config.toml
num_hidden_layers = 22
hidden_size = 576
num_attention_heads = 9
num_key_value_heads = 9
head_dim = 64
intermediate_size = 2304
vocab_size = 32638
hidden_act = "swiglu"
norm = "rmsnorm"
norm_place = "pre"
norm_eps = 1e-05
positions = "rope"
rope_theta = 1000000.0
rope_fraction = 1.0
qk_norm = false
attn_scale = 0.125
bias = "none"
tie_word_embeddings = false
parallel_block = false
init = "trunc"
init_std_qkv = 0.0243
init_std_o = 0.0301
init_std_up = 0.0347
init_std_down = 0.0347
optimizer = "soap_variant"
learning_rate = 0.00987
weight_decay = 0.0
lr_head = 0.00634
max_grad_norm = 1.0
warmup_steps = 200
schedule = "wsd"
decay_fraction = 1.0
decay_shape = "linear"
final_lr_fraction = 0.0
batch_tokens = [131072, 262144, 393216]
max_seq_len = 1024
doc_mask = true
z_loss = 0.0001
train_tokens = 1085000000
max_steps = 4520
dataset = "wikipedia_en"
Each number is 128 + 32 x the weight over its row's rms, rounded and kept within 0 to 255. Layers, rows and columns count from 0. Numbers have three digits each. The size before them is the row's rms in percent of the matrix's.

# k: layer 8 attention key, 576x576, rms 0.0243, rows 538-575, columns 192-255
# q: layer 8 attention query, 576x576, rms 0.0243, rows 539-575, columns 192-255
# v: layer 8 attention value, 576x576, rms 0.0243, rows 512-574, columns 192-255
# o: layer 8 attention output (transposed), 576x576, rms 0.0302, rows 512-573, columns 192-255
k538 108:099168140106133028152139069118158118142122110159099138128110142124137175091128115141188169144147112131054178129126086174222129123076205157161124148153169141139155144115124117108100157096141138
q539 103:074112095132098111152101140089138173151146141116169168090141148151158160140127090075133118145104085171107089124113122131084091160132144097153117094106125088116026160109123208111083125125106121
k539 107:144135171113144115142118096169082132158106117152132119154131066035120079174114167115171185094081152080108098139120069121079213129128116123121146086165095119158136097173162121107103192152143128
q540 101:133210155118133106121073140085105174149111135165145122164104152088136140110137140025122067103165126158155172134110089104128191095088094163118083107136165161150163107100127091179173206146084153
k540 101:134138115091171077166139198148134135144171143143107132093183146159139083130112111128146185167115114076143154184159179166179131160184107099116133137133104134114142131128144160152061099149110127
q541 100:144091093128138123111117168139197107145177142120103149086183112115142115108169123112076146029119092130151164167116188176079155114196142181072114155151094088097110181109080156164159138145074073
k541 103:118136177135119166137162175134074149140109107103148151142075113128085124179133140100099152161178183108159103149164130113091114143104113114155174084100119106171139139097177119141203139099139161
q542 102:104120186089093104072166107168130129169042083076097171196146159106167117107094135108154159108085105159113147161098102158133133125090119100163094104130157091170136174159064147106163118130072126
k542 110:229176061143063125163164078100207173131187112185126093167115148120124174138164134172096112075179114129163145135158106200129170131124088113100182155088149200124130113137109112180188117138149138
q543 103:126130115111121076174131087161128169141109144107148114162118113130160102124179141159082049105135114079125115171109127119130191081092143103139213222101157099158113134145162122152181111111106122
k543 110:133169103121109036068138096129120105115101158087065157153139163124138103160127124128136137130072153141083145102150073100132070147111177131130115093116140101136149137114133124173155128104167130
q544 093:096182190177171145084151119153047155181165114099187151188120111159089140156128190115182130123074171113192163176149189141156119087131151138151176129111132121110160106206135118160182085041202149
k544 082:113167123138114160133079098171173099082158166122162075107140139093131127170182141165057090162093125136129107114100089118140130158163130122093080131144111216139152152096077153146142124118096129
q545 102:195136205142145141190101085112125115148129101179127107084142104127141113118127205085113154099153167142133103087150107078159173140155154212136070109181146064133144180137080097129125132173083131
k545 094:089155133098079080054145161146141161201098092118174162136090117142189091085119087097178145132123126137113149151135117169154136131123142145176170179158125166138134133162137140132164099086172105
q546 093:220166132129137147112130109119070183121095169144136103138061138151102093112110164106095119166103112115206114169082178076181122108139136135109172123110134150089156149148111168153119143150172172
k546 084:072167158076081128102150108160104148143142106126141155110139110068146202171103153126098146156114142140137119135202109130145152182132142115174110120110100180155192165173105049090180077112160110
q547 099:104147074111074154103127113155139182107090137122130117182153168148158130085114134111158108167168088112150119144125085114159090134209118150083147140121129149152101145202159153123130132140176169
k547 095:161122080168138176147054149134140124159183145128117152051126142100138167157148131155153102176133147083151111088123124051154170116142109134120122102123153097081113142132169098181108123126103157
q548 104:054091071099129181094100088135155121101173103140176121129110093123095171060140161183096137183117151145080078102150123081147108137133129150137101146100173103118147150163132081102157115111112109
k548 099:188124146114077111164112167136157061073154163151124120097137134176153101150166122083126105049151109104138149142111156171131106098110130097111213085175159143111170117074120224157141166159110149
q549 123:147130126161117137147123120110125094089082103104139108093141185113133104156102076122188190076177113160130190189078073176103148128180142148163110150099088157146125115161104143128134180153114182
k549 105:082196158163104087110137134157092155085147136203150161136119136106135156112123158100087053175120178145145124083113155104118152081071138081157134128065164143132182145148155138133140112109170162
q550 107:126099075128084193178154090105116116179166157129111178155161101121108172116172073139150163120107094091073103184084137136168116145108113107108131111096131075147130143110094064115113098133119083
k550 097:120101139149099109090112131126129116092113134188131042093070126155128102138090121097161076086123062082093103110103186204136136138086144102159159095139103116147045117128140153098104128158108149
q551 108:160082137119105176127166171121160089140111144115151118063192093139138130193109096197147107099113096091160134102186126131114057110175132163054143091099112137088082181068103104124130157165136101
k551 102:158156117117106097153115170088136091142179084051153157127119181128070169129123088088146060206167154137079062163095144069154190107129130118154095078138065084131113124175167086104116094110074158
q552 095:077187097099151154138134096113190124130132106076090168168156142150095135112115179147135125152177139161154179146169120103073085150160121141100154051101088057124077177164130167110115109117159162
k552 096:163132193117150129127122154090096088176109137148150089141135128201165190167151140102098076065089162044134072100082133126124161075113137188110135141144144110112131151116171151134071110104148116
q553 097:155090101117162088127150114139105069188151155100144136083147127176129119147123104105102145122072154113153133146126136101147139115122090093118109102141100112179115142142192137127152181003159117
k553 100:126122101113165128152135126164083094160157145164154109134117137150173131068090175151090091144187108109185152141137094130164139087150112158103156114151161118066130124087156114172138108131133146
q554 102:130120109101136162156187147137129114132099180117097133110084138155211140146169133162133058149158096146122097129135144176134098117126138101095166098199180093087164114113089074124147129106127083
k554 100:131126122119127168143068117086166108070158070139172157100121130104179162148082102113058128216138172130129047068112195170120166128154161097139106076108117077120157138112163139135157106091107100
q555 097:169167151092138113134182153135151152138116176155147117114133142171185133091119196154157249117088131124111118116134105127110118107089141198078129130177120195139130114175099086082157096075166129
k555 101:131111072115129042117071193121127115117040156138148081158115138145077114135112131145145105123186092134155177160147147118098065138147101151134149159085094057127135128140123183146141099168109144
q556 108:125134134144112154088168173110154065118183110123168150156124099129198075143110115103154118121123077098160139118156170138175175079157103112107167095108158160118103134127129173125134140150138133
k556 112:107189129108161115133170143115116153089063101131124115037150148175084181139078128065081079096104139156134173152068133076205081120094179053142138121100088102148112108113112106060153104087083113
q557 105:147089178073136119131202194065094169197138127129115141157119158139131073185122115150129124084145089096178060083115136141096133119100167145165107105097107104118104125216134152120127147141075121
k557 092:182103123147128146117133136137167097117154104134113115100103122116097165101129188179156108053135127187137127123146136127091132173100102111074248069181119113139120102106052113115105123129061116
q558 105:189131123123080091029169068187192173079138129123155118177113144135134094109137145075169121077143138136129112161141144107143125141175143039127117184144152137101162099148175105125122156128160116
k558 106:108162187107136134130114119173137109076192104122077102069100134184126173153211139151116137108141122123178186087087141128134123095074156078088145102114109083128115099135118210104149081154116148
q559 105:135189143120127188106099122100082126145119092153112150153045139125116147131151182085096080156153061182139106137132156093121111106090107123096133058185171115107145122149095158096128093150145147
k559 103:145075087123139119142121161196165151116122117141085146044127095125133086122093160092131112131125144184100101134130112144104142127179105169107128160085180144074168094100080145156109133161093102
q560 110:125085095109154177098153165139156141104136091142133178052138195148132129143136069127104100147130075196150052117151139174159083114149091130095122099126139123073090081105047172112087128092113142
k560 112:142154111149181115128136111144115062116146129150127093193172103076143150131172144109075183124192177114143159139100138085164144113108119113164081124117146129173190178151151153116096110152154151
q561 097:140188179087116137156139076179115135152123162104101100069167143155137148147098133168121154134140164167164089120158122121066127125119130140172102091120152106196097135170091109115147081113099136
k561 106:104130130102135121083145128176135161171164196131097162121101117075159137137205161134137120172072129101105101085143144101074157125126102138154148127107141174103153149173126131168147111178144159
q562 099:129118155112077183132151166161092107074122125136116130107097135172138103170129155130107064154098099130134156093136143167195088108096138126100125080165164115132106136142106107165182214092130112
k562 110:148113080146178085145111158073154110061147177159141091141128120150098124033153135142126151114102166103163092121161142163117152194156162137211136155073131107136179121110094156056159133138156164
q563 103:117126085145116122170141088102068101192138168119113165088122119205146177095134173073117145148092119046141120124138099109131132047062130175164087124166137073134188145099121061175107107152137140
k563 110:164179177135141192159128126101120060148156071129140082135174105094166128147175125152079093100150133162110194150117108155109102164104148095145121150137106145111116154106103180114170105147143143
q564 100:186141150106106116093175064129135123113106150168098124117154111128116143119124186146198135108175090063118117115121106105135114148117175117128126136070112164145179109177117143089096055157161076
k564 103:073063163138135137123126100111162180185125116191122102117166138142141131173090098127085111162081139182140151107082145188063188109069152124085103161118131140101089160134132157102134137175113186
q565 101:142101103154126201127123137167138094123091120180103168104200112183163152123100122149196170137103107075148209117155133114100162128110152210162126129075155141111105075131153159141083144138079139
k565 106:170143134089183102095151144117079106114117127120144106159146095167129076122160111136126122138123192120151077146153085127083105115160093149095107148124133198087132149147073150138164066190126160
q566 096:131153095111112143095131077118125178146087142191136105164144125141146088112105135110114175135146107103094120157103108107136097161129129146125077172185149127127146105202129093064123072194169113
k566 104:232092154115109127173102126141201186162099073143101112084120129121108104103148060142229133174103108115088153117123208129107154096117206135114145098135117158114129149051081169182106139179134142
q567 104:152078129120099106051129128122106084166139162099131102162214142147167089183113093119149070161082125140126099102135143131141082139078085059134167058169141122170077111176097162153069128174113067
k567 108:120141099118110095175122132101115141099132123091175149161110164114096224123085141151110129178141211095223088131147130116156130124099159161050077172096073141129166145133121143114080073076146146
q568 096:139093145156184170164112124122097058050087124175095132135130120100172184088100074155128147168126156160149118121147082145067102139180145159142130103120129125083123088136097141148162104107113102
k568 104:069161112088114112111129124137145074197115152117109171104161065102125125115097125115135103135111138112112145097114096161129089160097140119080115087104120126096126125178192140149088117167128075
q569 096:183105133173124181159028171087123153162149116151081156161119074147155150189121167107103177156116171115112159109103062129162158101106160212155111113147189083106160156088155109125101170125117127
k569 099:142156138102116109121163119166161112126176124122172119085112129099071092096167126144103176160171146147181108155141156108150122076097106083102129122149125129185081133056098114141196136129097128
q570 104:077092115105098114076172062133106179122106093176126124169149106155158123113140106111117129131068178175193140140147083151184080166124058172157133145127133138152141112155084165076110113124128070
k570 113:111111094109155099185058056136166154156126110112157103100115110133136125128128125116124134082143113084143130147057116111163120104177145197179172108116121155161088148101153127184055132119104171
q571 113:114128145116104173070162101163126103169111125162129119134079126121085178121141079081129117140141139123102125089212139150162140116136117097073199051114154093146070165102091117119146178108149163
k571 109:133118090114158143104146143141136104098133138145125159153164155147132166078136169127119073134082116134092093103110129108126094139147179129158100155122144120081112112104126150122055169108072119
q572 105:101202097160121075186116081109105095156101054155107078128137092119096109121138130169157140079118087077082126146045127136062105159103190106142136088110085152112108109092084146140076187131078136
k572 117:172112111185166098111169154147063162145146145097096153071133129163128201126080179121191158115104161168161124154198116143116157089154142138104152126179119080108157113152167110080128124110174105
q573 102:124173156075135063109120113131086101155100149135157133133185111157113118138124166108167098144093142178189146153056097136062143109112093130216153154124141138121063097148100215120097116117152125
k573 103:118170137170054115173174149155094176120151118102107094148133072031097106140110132160170085156090181103057200139119123125198123112180131093094174065110145101105123135119130116141114116146110148
q574 100:145140118175128132130098210143170127140139091088080082128096147144162134135137017130123160093181098166103112185176096085119138132231092144140136124162099107116200124169156161132027171069146124
k574 105:075128121134177090124124089145148068109160133094243188116075117125100161136134199229127175120138109097103142153129114156228150148044149173086083101140128082097195183086143126094094125084089106
q575 093:121102176204113097135102107146098140134131085140138082166067105139132143108090127137083164180129097110114099125114123093110143112127101102143115132108045080195166136155126106111092092065118126
k575 098:088143100125168113090085108104097116132134106149133144099109097158167105185101164170175111057129156161158184138113133146118150119099091131137170112125129198137164128112128101143131130110180120
v512 107:155078125171147163139095122132162145110124121133105138143142118112129073132116083095119172137116116073067090101158200102130085116116126146102207110141133108119066101072113132109142145128106106
o512 094:153150171141191101122084097153151120105125074134130134175118120141142110079073189127191149129155122167171164107140140104143091121075100165116177129133114121085173160045082098061139115164155109
v513 109:092119077118099112174126115165130139105102165109149146084093076144117100114045137126119178104164084092148145130167136134145143178164183123128167180204177155096051138096132095137149151071119146
o513 094:130179177104123148132147123120123144116153129073161161135109112163115147079136155161157153078119102088046184161093197121126140152046143205133142110159174123124147140136157136115127103155177117
v514 106:090123115131151108146086147137150130104051113142079107141145149123051048084068165094138170096129123144149166071150134134083149152141076138125117079137039073131089114129116066134155122156097133
o514 095:156125109146162088140069114127145093195050136137107115141100153174167097135153104086165132114156087109149180133177057155118130121126135109077153114148173089088090141167096150207108177188109151
v515 109:102104149176160143120095160136093112111117134112150173167157086111104113134107099072120077125088160096086142175117153140172081124131160075070108101132134111129068166177182185093104125165177102
o515 094:198105133060182083134117147096115150140112150135096111123155111151156118145161087133106135117099114122160145164111146164152118125127180096106118178161129145206105103118100119107133138147165140
v516 113:125126137074134105104173100166128149104143135111164081080118132129181108161163165063140174078182092151123119094131108057106185167172183167167127153092138118146092129051111055136124093142132133
o516 099:144083135089124119115138074193127143079094104141083167100109129110132187125154152139185074070134190106108169083122182148167102112163112167133143120133144159105125142114117062158161102171092130
v517 108:124184121107146145148167146100089109141122127160150120121114158074169173133083140089194078128093153168140063130154146147078095097163056086162092029097133132175089134152102180134205173173132127
o517 095:121162117149191112112118083150180119154086120117119156112184093132129163125112116123119148089141131148131105184128150082105079089144144089135126141123130109111073145163122122180122097139102152
v518 105:137082117133178129100164043101171102138132138113177191180144165127180069174140156081129138095080130121098141131111154073097156111151182097101151131152102164123185121105122157162091094144142136
o518 093:168201119161120072087120148103148155152125132162156127108108150127098111138130127172162184118097151138140170110089196104076159110125118085145136100111099213139106205088154157087152116152144148
v519 091:073117101149143180115170087184152121112139114091122130104143147175151140120163124121148163116157107127143138139194140158179084095146199127099092163073115087115126126154173107165095135090124115
o519 087:134114120151103167101154070176092171166124196129118100119149139200132122140141126138102180223157182136089136093092202171178115093081171167197139125182060124099083125128102116113138134100095106
v520 107:170162157096173045118099169132154132138130069135131131102103120138127119083142161085131104117116090109118101104086122153139145139114121139166096173142092145103159151125131108160145091129050125
o520 095:097225129126122115154140055147145087140079137105111169173185141160132178081128120090092079172140132194178145130114167140101142150135112115143130149112143087119135121135121156115140071153096190
v521 116:090069085116121155168127108152121125088108151144122065178151069057131057150168147091148165125105114118108100083140162091114148153167090166127168212092147153103141171117099068144161151162106114
o521 098:105141123120141165104152066097136157170135153174116086153144084086068120084122199076094132057131137121122158059084135102155128147157131096146104130144152140145134163116066065146157124210132112
v522 106:140127153109138201130165107086061139136131139092103100066161080157099157108199111099083140109155125163094103113129109159100090117110093130147095181170159108198131150113165154106058102091150102
o522 092:085100098109155095097113161140092136092067140117131071081164094169158170158166129153081137140125146154122112127136096123106140144115096137121124170115126121128159145181105144141156109142115111
v523 108:118113109102158178114179181140121138066111104125115098145195142125182147176193086124186127141135173136121122126093133142212172069134106101189150083158137100109115148161139164170107064133156090
o523 093:127108122163115150108132130224111143047118125162074134153146169110095164174136088132146139203139111157110115101114099073127169088169147111176155141183144094102150104166073164111141113148113187
v524 105:116124108182095127145108148124176064004100144109164151194124157058126096075145129084138158091139163135124121093146130111160146164138066162171170130186110154134163095143131113126046142138102096
o524 093:081140054125160115158149125090181103171108094151198126133116131083146078112100148131095128149188093168124168130086080142085143156165175146132122129128129186109138073188099137162136112126173080
v525 099:160150097178115159117124169141146135104087094099080143109095133086170156142162119131096123088142122158141091152092162107145131178157177123117155199143130148090102140137157116083158141200128107
o525 086:141124114116155188131114125092134110153078146142168129078100170128103190160106120076105114139126141072083127164079179075172181118129133130116129167211157079083134148183159113120156149106125119
v526 105:132072158048185108176070132158096154153174138120164161105130101111130130151168116095073102076159113145134140172180136084153184137116155182130140131132190090185124152110110062135088171136106148
o526 095:159126145105101071171157166106116184121095152125130085110126141123128098116152151158124081192124155142093101090127028118153147155105137129174089186168123115161133155082089127137181118103128127
v527 107:186151149145103110147092167162170118157101122107143108131168106108190119154132099113118102171132132130119083129178182069073166069177080113132175191101130147147056130104146145171120146163137149
o527 096:156147153101116117094122173178140117073168150120140113205087197104158152127119117152120129140072183152086134153153140185122150163138080098166129158173153125179154175193160131119171173103124208
v528 106:106152126092057145176143097079180154145138125198170034159116165121138079138150106135161087166094140067122137070162147195154121099129114149159108145074121115196106189105126131152127141151111086
o528 094:079115130149115144151168191151155104121161169116074120092187169095144095118149128052095155148091145129117092088124130108121026151193103125162206097095092143067074184064082130136140172140098129
v529 120:169194178153161125095126160108128118165127111115145167180107161208130121138133171127117049112157122130178106134142154137128097046119080085184149078111150186161171103138161180168168076120084117
o529 099:094095091153150122079169117103122117134109122110137150112136076115139143095123154099134086090131154078162146140098140148158128080097102154163143122101058104198209123144173133152115139108051128
v530 115:152150149069069028095115098143113105146145149107160122086116115153156162153153094145198098171130151154119094123127186119171134130123120125168166130129119146158179106187149103181148164141190141
o530 098:127155132146127121091086169156149083140116118121103110089093178137143149124159178093143088115119077196128089108158118138124111082189128099147140061098131094145080117134149133108124143055108172
v531 108:057111067128121120112113084113141101070176136096117121142104179114144111144160110086135121134150106134097092106102131161135131135205127187128147147149117198093129136094117133066129089157043126
o531 097:141115087148178150103099114107123079112169157132145058131086149155194106142132123102140062148110149118142120064142146117159147105129128178120149092178142121080152087083129104134094114113118103
v532 094:230107128134090175080095135164085061124150160151177152110152163176124119128084119121126099114166103117158066125179170146074118083136055132114079152114134135114205115119060110095108133158128107
o532 089:173107094099134136145162066155090133178163182200070151157142167073131101145100146145142099051172138079139089110101164160137151103128095123130133180093126146116179140132076105111159115123119141
v533 118:131086080205145097083108151148152142087128116107121119154106147121152094149120132142137151147199143150121154113087133113154152121130129109123147133138097123131167074118088117109116143125175174
o533 101:190168103122118128143116191144129068072119130149182110110097102069102103096147171151125170149122105112130207123167127111183200095184123076171077127144120141135255053144112177141122141145106099
v534 099:124161136112103104080152101163145135142094083169126158141124111111096159121169110156114086147136129200096076126186089110062110049115150131087064154145145099133182094176150183170142101139103135
o534 096:145089155168105129216152144098175162126120129171073129171164165153130109160105129140092126087099107183189125101128077181127145121116120094082129117091161106142112117178150147147098116124092100
v535 108:152112157116141140161136109120123088152130135100123108130145097123127162124093109146179115133126124148118178142119113148172209106089094160149204139084101163117038137136111123111150113142115099
o535 096:124116130079137176141102152177173152141132148102101116134123126147134136072143098097138123139118155111110141095084109198142205148158113171144179147102110131133116150151074099065169171167077182
v536 105:120147085090104107096093124049113106187125146189136127152106171128107144120062074115166120145074127096094116111137041139174095135140154071087099078138108147183124129148185063094121132102094171
o536 095:131223142163119124134142104128096152143163102094165142156099153110114095197159173127085138109187161075141090139149148107177139112092126103095152157140094151096116185124119087118123151073096189
v537 110:153132128172141150155151147133116133132109085113136167146075137103113169163179133109099137110147106096198197145180139141240138106143072135109209160164096160171134124140136165118150112117174137
o537 099:103102065131125212145157182160063159103106126126124173123076117103136162128147113146142145086169122125137148143133151143165114142166131113160154118159131135103115130127138145089138127098163125
v538 096:108129062087172157104113088142129127133098154114136165121141101125097138080125126152154131161122139095140092081176100156157144146169089165094142171059170113074122122180162115137171188103112062
o538 090:124093080171144166147166109102125101163076177099114120127183146155125126131119114108110142059152177062070133126145173080186145094131165201090138190139102130113152121124135110178124163153218117
v539 094:084148116120146105063137167147068120134123122095121096157117086090123091132135164203133205115114123065133100121154083137172148150166107108161122100148201187118148165109166187123176129096171138
o539 093:131164144138122127107183170116191102149069077164135107115061123112157159194188172147152091086173100179120125146141168134147172172102141132088102139107079109089129176111151085159108150097107127
v540 109:122140158153105135166157121140163132196112161141091119164143157114077113113098144089192087224089126084116190123133190109144112163140061123083127108143113137085157155108149136143111101164135124
o540 098:156115240116125127168160139097132095090156139163126111203162154125100123147073132087135100112089096130142165146079162133078101139134107125121100066151111161108133061116147117178044085122118098
v541 110:146117057080103088086126117137124117136160097129174123095120136069173130069065086148113082189134159116137149128172099146122198163086099114120125091131168183117085165160147111124121150169146148
o541 098:129044142104168123106171119092164112065150128174140109150188148086149168114116139135159147147088125116128112150094132113073093109109103136128093142082156147142144133085096100111150064116083087
v542 111:108154110115127090151075101107112127025098108141145144098071151190089082110088139122120130057176088090076127085129097112147127132075161203144147108108118095157078108156120151082130142087145167
o542 093:168136085054087126188150151105131134116112129118134147125075143104127155123116128151085064125113125162163117119151114091105118105062152167122114124171154132120136153136093133092127100136119124
v543 102:121144075035109178123183088068136105133131137092124152110121124121116061146119169118104119114177117106196179130138162143167151133143149110083174072137116139109142127134076083147103117125106161
o543 092:176094140124100124169113100140075104165094150112132193166112097138100117189163103168122141186145120105095155106092102099111070117112129142093146161138130171121118066117130154088146126163116101
v544 108:131107088118133105116171104155072158165120188102064137106137136088126123141152126146163121182122093127102121075115110076085099192098144078120193114087110155122121130146147104098133143120136184
o544 094:164177111150143154142140136096107098154125114121154120143111098144097114154092129125150119208128075108083158114163153114109154140099136108120101116133140162135134119160168079150140121138097156
v545 110:105187185116153157145155146146136076101101137132127175135095134160187115083106154136084131150116122102105100119157171153090122147127072070126106073120125119166104100209162150178115154118207144
o545 095:150106084169121062108116194137103078149140133143147117157173136147154181081129084097088125168121143158127106137119125165160095086084155118143155131140181087084159176120146122128114110146101088
v546 119:166180238123115112120178153139127092159090135093123128074134118118105180062116094154141095135126129121071178127116166152113057146118109074139089131143152089102160136153147067119116121169129057
o546 095:209173135085146094183180142117154099102102108079089176106169115055102146138121090126110069163129104181117106146114185134143137147171109097120020113158123068154111105160156112084113137131057080
v547 103:167190108143151116176120100129152181141133161146093152124088162134091112134113165124092135093157093137131100149160138159149099152128106186144144130162174123153115112077154108095142133076105175
o547 090:151123203175170089145139143139125119105095134117166117080149134143142133151140179069149138047125123187096139148164137057090169100147162159121183084139097070146112152148221167123044075058127123
v548 108:146147141168157108111158149163178139074106120068117117109085102113114079108104146134108192125164132110115132157080078121174126211148108141130183107172099175110125142118064174155138124113131099
o548 091:116122161131139124140152144128070118082087063136126195104002097171091152148079133200127158139124105123072097117191113126098118169130109164109120110178142103082157128131079120180134165131126155
v549 104:145170131077113164095117142096090175083143159215150082157119159124099138082136124101101122076097095098138122106108118071086118208119172141189098126158152109129089139065141116118089132089131128
o549 093:090168172134183106139129133169078126124096153089090103210113165126092094179124137115104117133150126115092111133092134078069106105144104146123076106150090142152152133154091120085110098159147151
v550 103:130163160185107119152128155105149149080095151110120125120160133139136081184130098107151142223090130134158131102140127134131148075148146091105087110174119113161145127103116083118128096099166106
o550 093:174150151103150119133140152140093168160163095126187158110053090126138131117155161134151081155125107142149090119167133076165137120082136095139164235093175120087072151113191144105139145087149117
v551 105:059091168117123130121157143115130107168149113157114137100165185157123148094183091128066075121102128174110196165119077121117096149114112168101147144142155137187109118115097108133090142175150134
o551 095:156090123158158136178074124164117128153177145122155119129225154131123115149128140140101123044171131075083108133135166164102130113224119180086127207098167168158107191157103103140113141156121093
v552 119:122180131095148132132150102152121105093134131156119128185102139117114089134195114090147114084152081111090090131081079113212149152161154097153147151095150143102065143114172145125110192101051161
o552 094:169104164107196063187145167121092124160120117112129081098096162145170120074127161093138148182072124171089124104161108150171160117109120131122176092128123147185164134102129143110138153148102163
v553 105:132085100120096139153189145121163156122092116170114059134139129079150104105050117105108073163115181108088114124153117118103114128106145162068140093107087090102148119162157156131069127123159091
o553 091:130112106119125125113137184067077169197127095142108103147098128092133078119117173158132167133120155113168106133131161131128113039114105109118134128139157094105137191173155155136136110146157187
v554 100:123129122165175153154117084141153072132115143089132129135076124124154115120082114097121183099172187193156168186120098115198143100159130143105131104118141148135118141113144147088145125092054170
o554 089:112133136120172105130113113140159147123116102098144135126107111095159122093136062103119108117149196160136134114156118074166151080112063197154109125116094138150140135178131137084167171114170161
v555 106:139085145164165125147160210121160101181120144099152156102145150068118109147158145137091162149143167144080131116132078037129134124181119111125145170191150139082174108141147154148114106119105147
o555 095:086113140095145106106102095120094182127089087167148144089122110087094098111091118125145180190162178152085108066145094071099193161133101102090165126138121084138111109122181140106171144096151157
v556 106:119118127132112151114162091149193137098117107082102099133119144119087123132110153141103214109064123125117107105122074132144145128144145162139065131113134174114085122171089128121138132109102112
o556 094:148172103103103107100159126130089160143128100142135140092135150108130099132150126140111152155150131168198123144117147090100098163108151143182049117133081181087074135154182142144116126120145164
v557 110:142143106125131140160131117154127139175108192124119157115145220085151117129140149109170044074108132117094114079161170128066162111147109149113146090124151104097161116120109109113074121123125133
o557 098:121131113128107133167148135094172107173155111181085132131181162121103142167147181115122094173182120103144136064148150145116165108142135135075130177162132086139135141084137173149133126127072162
v558 100:166092111105088141116145107092084146171082135165157072197117100146104100166146124145153178110155140110126129147139140091197077125151130092089094159176143138216136169108080151141145112158194141
o558 094:207086116153101102165136116095103169112132149155126103144141133120156114146111092152136109110107115146094135164159125132099074135155182093100087113083152104200081154107123129055123138102127114
v559 110:174133140171111171097148168148143138115107077116174130120083142136136132123119153139142126138148133127132149118145120137090155107142093036110101085105099076097092098156112104159093122132158124
o559 096:183104138106121116118148068074123076130138122126157112115149104133140058079116071064135162121092122168101090119093150164138069191145119157186111116091147105159136119147088131079083058158112121
v560 111:123062077159113106137065126125124136164123075144088077182159118119191183130113131145178104129203168146120059130150163164070154155134091124172131143073162160155118122098159144124149143095083141
o560 093:129145129118092075160147144166142187129128156120080112141105124170138172051078157042136121079090129066139137133112139060145116151089147171161162081222115165164178093158117190171131133115068103
v561 107:112195194107084112141131169089182148104127137095176173090073131158156165174126140127095151135086127134150195151089107139081130086089242144098075166129145126151178137179158147156112111106164143
o561 091:130116135182047160143182118162131155131068121117115155080174138132145154162120165167134140097118144115104166129118093126139081130107134187154115159108141170092086166120126165125141080141171136
v562 103:121040082146156154117081076170127113087127137162132158141140130107105083104140177118102134132069163139112139144126147098135182148172138162031106176120101130082128170070108074090131162156145135
o562 094:150186074127141162144152134145058146148183136147138134160108132130142070086099112182129106130138137069151125149143124128141159083106132160110059188139098140155122132144156090175117130204245111
v563 106:156126139185151197155131064119137133120120132138140138121143122106155141069107115082088068147156152119115125101130149147113106120127202152076093203099164088136156132147141077086051169108133106
o563 094:147185182066105140173105124119149088107148143178160137151082082120155108117116073164100223123174163103155139134118126186097161125169141134073121162158113123137141060159106122094127128141156117
v564 101:151128084113149116136122145142083147144120069093098180124134161159099125139118145146120094106129114163083111089167095065125131116096162099099137100124179135124115071122151174153127107079105190
o564 093:157135123132091130127082139129097135162087133123103106115132084117089126161084148085150176135154172166141092105136114089115108083043147170079109113139151169114150075133152167055171084141092121
v565 096:177092118147086119136115135142143145206139138138120128153159114090161150108119122170140141076137129076174113116113150122091143199048127141176197097063099123051147139173131125112110164141091149
o565 091:117109183099035115101140139117157138095106090149115121198074202162140121053095202120161124123151139070133133137123094153160114101150090101124116076129169113149131149138116139175091057159131142
v566 105:170112136117120140082110145160089111091080127131093136167125132121149118123126129160125184091147084088181113133128185155081099126165080119174139156125107105100114160175076113139127128164049151
o566 092:144161117091108176155164125091098144131142126188059117169083141182152146097135126126165139125118078130083093127083153130189138113038177126141149100157142103133164097130138116108112112142099103
v567 103:115100098154085141104105151167123132130140102113088092147158119155155152144146126143143130116112119151168072088089214138063165141162122115117204144101107111072146089103105136134122119147126149
o567 096:152059133112082144090138088092132133051125114135125091184167075196101101137068089066175095209075122118212122101144155147156164101135133126124174111192096121080188116099107123153154155170155060
v568 112:066154089156109155041113156057095090104145090130105123083148132118154129133095095136161087191119170135133117106127139127199092076096144092153165095154107184103156117210134180173091083136121170
o568 096:111113030158101145122120159048119067149133094096157103082072148119111124176102057101094077130146148113154080150117043146141091106121110107107143127124152145123098136188133143126130102122086158
v569 103:139079108161172064083180065122158151138180118156116126101177126125107101124120121152103123120135143139087131125131102084154161115101063103123133114133092148140099130110141093103087131086092165
o569 096:119144162139121084136098101158089095147166130136164111119122148117134129152151117132109107124071140119112116068096125126122122108136114077154188156095119209161185169234146115105127103094109143
v570 116:116093137102121178054153075119083136136125146204077141175125123160099097060073122112215183138056113152088110090132112142163118124134165167122116093119104080118101115109139150126117133172104168
o570 095:138123141138119105174134145127134126162084131124120106128134143168135094155181125161163140094102122131121146132162107082100092083125095148101103097097121103199153151111105133186106168181137089
v571 110:120080122103153100158132110138119119124083135109112111215168140104124128144135163143136133125138121132149160135106123056176130103128168170218133134152138080125137132158114072207115141113101115
o571 096:108131094138143132196134161111152216167101152133063093149185180086144104140140193098140121074126123098111143106110052147207099130187143194156141134064082136156060143170047119110147135186169138
v572 105:106140138106135146108130090134125144114123146149146116104216142112148096106155121125159142120199123160154030105129118204123134102167129195123162163060141025137142098096119110126187095110119105
o572 094:160155073157130107114087125147149114077122147165118108054170117145154077077116141111102120129128125150115131125101176165143204157214117118177149187104108101101092196132127110102152163117119068
v573 102:086102149137116134090105107142095098128155129129119094137183097108072055085156162120141100167117118142123112060139122182142174121117120129085062130122145117131115128151139066077140145116110133
o573 096:152159145201080114123158167159103134206135150125113100085185111147156092124154142171166132073132158109101178131094065149101189067213097164129148175152174089185162125079114077142126126110081098
v574 108:097149129134125105172144147118079079156115150098091171091131140177127098086109085121123125125119120157101132133123127149152079159169164141160200168095166119161125120099117126108184156094081166